Each number is 128 + 32 x the weight over the matrix's rms, rounded and kept within 0 to 255. Layers, rows and columns count from 0.

# layer 9 attention query, 128x128, rms 0.173, rows 119-127, columns 0-127
[[201 138 146  70 103 149  60  74 134 132 154 164 155 106 160 160 139 102 136 196 145 177 163  84 111 152 165 112 104  57 130 151 107 149  66 142 154 121 127 153 130 117 103 187 136 137 113 140 193  53 155 146  95 147  99  52 154 120 163 162  64  94 106 124 118 154 137 121 112 133 130 110 145 109 158 180  97  97 119  91  96 109 184  87  82 112 102 119  75 143 165 158 145 131 117 142 102 149  55 114 147 205 150 140  92 110 167 145 131 110  82  74 165 143  61 137 149 166  88 156 137  99 104 153 145 121 120 170]
 [150 168 141 193 155 120  75 142  66 124 135 154 223 146  93 129  83 166 216 111 128 159 152 118 133 145  62 158  89 143 178  45 192 184 133 136 137 155 103 143 133 135  89 101 103 146  90  98 131 196  70 162 174 111 118 103 106 175 151 133  96 130 183  59  96 146 124 145  89  98 166 113 169  99 123 141  97 118 128 105 157 113 150  93 119 164  81 115 102 109 121 183 195 119  86 133 154 106 156  69 150 154 160 103 115 129 119 159 105  75 119 163 117  87 191 142 131 130 180 114  66 151  88 157 185  63 117 124]
 [125  93 178 138 175 134 105 129 108 159 158 103  99 153 109 170 152  56 154 203 112 122 126 125 101 194 125  78  84 144  55   0 119  92  90 113 120 106 108 119 149 130 119 135 164 165  98  98 136  59 136 126 151 163  86 149 109 170 168 138  97 167  85 117 139 155  83 105  97 163  80 159 151  99 100 141 178 174 119 146 182 104 150  80 127 129 147 152 107 134 168 147 125 173  81 116 124 144 136 105  90 173 147 134 164 158 146 106 151 113 126 167 117  74 119 191 145 135 143  91 114  77 122 119 126 127 182 134]
 [ 96  94 159 114 105 171 104  94 104  82 171  78 113 196  96 119  89 123 121 169 138  95 132 147 161  85 136 112 118 201 113 124 127 104 113 126 125 129 136 109  89 186 151  92  91 163 138  73  99 141 152 113 147 121 116 114 104 177 137 175 105 131 130 123 136 117 101 232  42  63 186 130 150  92 158 128  88  88 148 102 173 123 146 122 155 113  99  76  77 179 130 155 122 104 141 116 136 115 190 109 136 135 152  97 158 114  86 119 132  70 141 138 153 122 167 153  94  98 142 135 118 190  89 159 149 116  88 140]
 [118 108 144 102 123 126 137 144 172 175 103  80 120 131 116 126  99  97 103  86 134 105 133  83 213  92 119 110  58 143 154 152 112 103 102 107 164  97 196 146 150 172 154 110 106 156  95 165  23 107 162 106 120 153 121 120 173 152  77 155 114 116 163 132 161 156 108 149 120 144 160  97 111 108  92 161  61 155 157  95 161 151 134 125 159 105 130 148 148 114 126 102  95 135 131  94 151 125  50 109 164  87  86  91 123 101 123 121  81  97 127 164 133 121  94 153  85  55 108 167 145 140  90  95 157 132 119 171]
 [155 229 127 117  95 136 151 150 104  88 136 180 108 130 136 140 150 133  84 135 167  99 148 138 128 168 127 174 111 116 105 236  98  73 124 171 156 122 134 134  96 101 123 117  96 143 128 143 102 125 216  49 118 131 168 151 138 186 127 160 116  95 138  95 108 118 194 183 133  11 129  99 155  57 147 151  67  62  72  95 151 148 132  62 104 131 131  86 120 138 153  98 130 120 185 151  86 131 142 106 134 145 138 104 132 100  93 107 133  75 153  93 126 192 114  97 136 109 106 115 134 218  91  86 163 105 141 113]
 [150 176 135 142 106  89  78 139 124 207 115  98 118 166 119 178 125  99  87 116 102  88 143 146 114 124 103  84  34 158 126 136 105 117 120 150 146 119 132  71 130 125 113  96 204 132 103 123 138 112  93 125 127 186  93 177 147 143 135 137 141 157 103 137 183 119  49 153 110 103 119 148 183 144 129 103  64 182 101 129 170 171 171 106 142 110 142 121 154 116 122  87  90 115 112 107 104 126  86  81  96 176 151 160 159 107 128 118 142  63 128 164 144 113 130 177 126 142 164  68 147 102 103  92 116  70 182 164]
 [155 156 115 136 146 120 113 132  97 167 104 122 181 105 139 167 163 160 147 195  97 163  83  99 150  92 146  95 146 132  89 145 197 148  51 115  79 163  75  85 119 172 122  95 148 161 153 114 131 156  58 209 102 142 137 146  89 124 138 122 157  90 134 143 113  64 116 154  93  75 181 127 123 169 130 121  88  44 129 221 124  89  73 154 119 129  93 154 121 118 146 107 105  81 151 108 174 146 120 111 142 131 151 178  76 156 149 122 173 113  91  72  98 131 139 133 136 137 155 125 147 116 204 172 129 115 104 130]
 [151 166 110 123 160 113 140 112 118 126  95 112 116 127 112 118 134 156 124 120  58 121 179 132  89 164 132  77 150 176 111 125  75  88 168 126 125 129 122 144 161 122 115  57 172 144 114 141 138  92 150  88 114 164 162 177 126 106 103 147 147 159  86 157 132 139 146 130 114  94 113  88 139 161  99 103  62 174 125 167 108 151 138 120 107 123  85  68 161  95 131 116 159  80 142 148  93  95 125 127  87 131 126 142 151 103 137 112 144 134 147 118 123 154 105 134 138 172 152 109 199 157 132  62  91  86 157 129]]
# layer 9 attention key, 128x128, rms 0.177, rows 119-127, columns 0-127
[[164  96 113 106 137 137 185  75 175 139 123 112  77  99 124 143 108 117 137 167  95 102 151  61  70 159  95 101  79 141  78 114  29 147 103  95  93  87 103 110 186 147 127 160 133 154 135 158 114  38 193  93 111 125  47 133 163 104 160 100 125 154 116 163 142 154 189 190 150 152  57  91 127 154 114 122 185 133  94 119 162  76 168 120 116 127 156 135  99 102 132 116 107 150 111 137 116 149  84 108  87 161 132 183 119 154 132 132 107 119 174  92 131 117  97 121 132  98  77 117 188  80 118 153 131 191 145 112]
 [106 185 151 140  82 106  93 167 141 165 124 100 146 130 168 121 110 171 114 165 113 109 121 144 131 104 117 162 116 178 149 186 199 141  77 164 170 107 118  99 114 132 125  99 113 110 158 155  99 134 129 128 113 136 145 117 119 145 104 188 134 118 174  94 167  94 136 168 106  25 217 178 137 122 147 142   7  79 140 184  98 140 141 142 130 178  65 137  96 129 126 119 119 101 141 139 162 120 106 105 147 128 169 126 121 106 118  60 119 120 119  88 165 133 172 122 107 134 136 128 103 170 150 137 124  71 130 158]
 [120 141 168 169 153 114 144 142 142 190 143 138 147 156 121 119 141 133 181 102 136  81 127 121 106 120  64 149 188 169 122  88 218 164 154 152  90 119  83 115  97 112  68 126 165 149 105 159  79 161  48 157 134  94 161 115 146 155 125 105 146 120 128  83 143 105  69 115 115  77  67 184 148  94 101 151 202 101 135 155 110 129 145 173 149 167 120 142 178  63  83 161 184 113  90 118 103  98 185 133  85 183 156 119 147 139  91 122 149 116  85 130  54 102 193 121 133 160 192  99  94 112 120 149  94  63 108  22]
 [151 115 106  72  79 150 121 102 116 112 142  79 107 161 125 126 110  57  64  81 156 133 134 133 148 110 170 107 120 122 100 142  65 107 137 118 160  95 103 164 159 145 182 145  97 106 102 105 106  82 205 134 101 127  80 141 136 136 122 188  87 113 108 160 159 129 121 129 103 175 124  90  83 134 145 130 125 109 132  77 142 157 180 104 111 121 132 140 107 128 152 134  71 161 168 106 118 147 108 164 183 117 112 139 127  89 128 111 118 127 136 134 172 130  97 160 144 106  87 161 153 123  85 140 176 175 123 205]
 [149  68 123  62 142 153 152  72 160 147 128  91 108 137  93 110 103  37 106 113 171 109  84 136 139 128 151 107 137  93 114 147  85 118  91  69 144 100 151 177 152 167 116 152 134 145  85 118 129  92 164 137 126 105 108 109 139 137 117 143 146 168  81 171 111 180 112 132 102 222  50  76  99 148 132 102 197 144 134  71 160 135 118 106 118 102 144 143  97 145 155  86 103 139 124 117 109 126  78 147 103 121 100 119  88 145 116 129 115 159 146 141 128 134  92 142 125  98 126 138 139 133  72 133 150 168 107 161]
 [161  99 121  33 108 169 108 102 167 109 121  71  71 128 129 121 127  84  56 123 152 157 156 138 131 128 166 123  93  80 120 175  49  84 127 123 141  93 136 148 141 154 146 120  97 153 150 119 151  76 190  88 120 114 107 136 152 142 119 166 118 118 124 160 148 185 174 174  92 140 106  91 119 162 145 147 131 145 148  58 143 140 154 115 101  88 148 120 111 149 121 110 123 126 150 121 125 139 119 137 149 122 120 151 123 116 140 146 111 123 194 107 169 142  94 138 143 118  83 138 154 133  83  76 190 167 135 190]
 [109 177 199 102  60 180  93 105 177 205 150 108 131 111 113  74 156 125  82 130  97  81 106 153  80  94 138  93 135 125 132 180 159 128 106  89 197 152 139 164 141 185  81 108 158 195 138 193  78 137 114 141  78 106 130 107 128 198 117 135 232 183 127 141 112 184  74 185 100  25  66  96 171 147 119 139 158 168 105 108  82 180 160 213 102 187 166 122 140 123 102 146 138  79  47  91  67  62 202 149  61 169 134  46 129 116  66 163 155 143 127  72 187 115 119 107 148 174 184 112 118 116  81 119 157  89  79 102]
 [129 132 136 104  93 108 113 106 124 148 118  68 111 126 174 160 126 152  83 171 138  91 100 122 132 111 115 148  70 145 166 199 110 117  83 108 183  92 136 116 122 170 196 125 117 145 147 164  83  99 184 156  89 169 126 172 147 120 136 168 145 115 128 144 166  64 135 179 129  86 179 101 131 130 160 162  22  68 180 155 116 146 145 115 143 132  84 124 104 139 164 115  73 119 135 115 197 178  70 141 131 116  99 126 144 162 144  79 141 118 136  88 182 196  59 116 111 148 124 158 152 144 139 169 130 139 132 211]
 [138 159 153 102 139 163  88 126 144 172 124 133 127  90 121  97 148 156  92 158  95 168 102 151 174  90 140 134 140  96 121 202 162  91 157  82 166 157 130  69  99 104  62  96 197 217 163 143 164 118  98 117 142 102 162 100 149 151 105 116 147 170 117 192 161 176 122 186  96   8  85 103 188 120 133  86 111 129 149  80  98 132 158 200 139 191 119  76  99 189 115 140 183  32  86 152  89 103 214  98 140 147  94 131 124 144  56 182 116 122 130 112  82 115 148 129 107 175 199 123  99 155 107 116 152  97 185  89]]
# layer 9 attention value, 128x128, rms 0.25, rows 64-67, columns 0-127
[[118 129 151 100 156 134 148 160 155 139 118 137 163 181 142 111  86 113 150 162  93 151 163  98 104 105 117 161 130 133  99 151 136 130 183 122 131 128 147 134 153  83 112 166 112 123 110 118 101 197  90 121 120 166 126 128 195 131 106 139 146 145 143 145 143  96 148 145 126 137  96 161 119 124 133  90 123 114 144 145 115 103  64 114 103 117 135 132 135  93 135 135  94  64 146 122 165 147 124 164 129 114 134 107  67 153 125 112 102 173 110  81 131 122 112 150 164 115 183  82 137 152 121 102 139 197 131 145]
 [116 126 136 145 118 143 134  78 121 162 109 129 168 129 154 118 120 130  87 109  98 143 176  71 109  76 122 125 112 128 122 134 164 139 141 113 181 107 149 177 110 187 111 163  97  94 123 108  91 121 164 123 124 110 117 122 153 107 120 127 131 154 141 141  87 128 109  98  72 166 179  90 126 169 127 100 150 139 147 127 128 143 120 122 134 123  93 186 152 124 104  83 121 102 129 115 112 108 150 139 141 121 163 106 120 101  93 103 139 196 122 144 116 163 108 124 131  96 138 132 127 144 134 166  88 129 150  89]
 [132 141 109 110 139 145 128 158 115 138 147 118 124 105 114 112 125 104 138 146 190 197 138 145  92 101 142 162 177 111 127 163 150 168 108 118 122 135 151  36 123  78 161 136 167 110  75 139 103 136  86 142 136 147 120  95 157 165 110 159 181 101 158 145 148 127 131 106 179 155 105 121 112  84 144  91 139  86 149 151 119 149  86 117 101 114 111  80 131 125  79  82 153 126  96 131 176 122 130 186 107 110 215 101  83  97 114 102 150 107 115  71 118  67  92 119 159 147 152 150 117 133 110  80 138 189 104 137]
 [127 154 125 152  56 137  76 163 131 138 136 127 123 147 135 175 156 138 124  99 124 112 143 177 141  82 164  91 153 132 159 128  90 119 142  91 104 109 144 120 112 112 131 147 116 148 123 172 109 194 180 149 182 140 134 119 134 162 105  92 135 160 103 128 143 101 151 127 124 105  60 107 195  74 131 126 113 148 115 163 108 117 152 108 180  57 147 104 123 131 134 123  71 101 148 106 137 182  75 145 148 108 149 132 139 152  93 142 171 104 165 135 107 116 122 106 157 135 129  94 139 152 197 166 162 101 178  91]]
# layer 9 attention output (transposed), 128x128, rms 0.14, rows 64-66, columns 0-127
[[122 146 133 164 118 110 130 106  89  58 132 114 118 135 127 100 160 123 120 115 124 142 140 143 163 112 147  98 146 120 154 131  99 131  99 141 126 121  96 132  84 138 164  93 147 139 130 123 126 108 165 134 153 136 166  96 111 115 117 105 111 128 105 113 142 157 142 131  92 145 138 125 127 122 168 137 121 128 138 133 131 155 177 122 139 148 121 115 146 143 128 127 150 147 116 144  75  65 161 101 139 121 140 138 144 104 134 138 122  91 166 190 122 133 122  92 133 138  94 125 136 133 114 153 122  82 155 120]
 [135 164 147 106 129 103 128 131 130  88 134 124 107 117 107 144 159 163 156 141 125 130 126 120 104 195 106 145  83 122 106  81  95 107 132 116 100 147 145 119 166 112 139 108 123 142 121 144 177 152 140 141 141 139 140 140 105 118 161 130 116 134 128 140 169 135 166 130 140  90  57 178 139 113 126 139 103 132 107 137 104 121 158 139  86 128 128  71 124  98 150 182 116 162 106 127 124  98 171 121 122 149  85 138 153 138 149 116 104 135 129  92 163 104 125 141 132 155 165 117 137 146 114  80 125 116 127 141]
 [148 142 186 121 128 159 109 145 127  91 164 127 126 115 125 140  89 124 143 137 132 145 148 135 179 112  51 132  70 158 154 118 134 102 190 165 120 126 138 193  87 137 139 116 143 190 167 147 181 143 147 132  74 120 115  89 138 125  99 111  50 112 144 125  54 136 159 107  64 141 150 108  69 116 151 164 131 141 158  72 133 113 179 142 184 133 158 128 115 174 155 142  44 102 151 142  77  82  98  58 158 128 102 157 143 172 150 171  82  90 126 131 124  79 153 113 142 132 131 105 119 158 115 116 169  87 135  84]]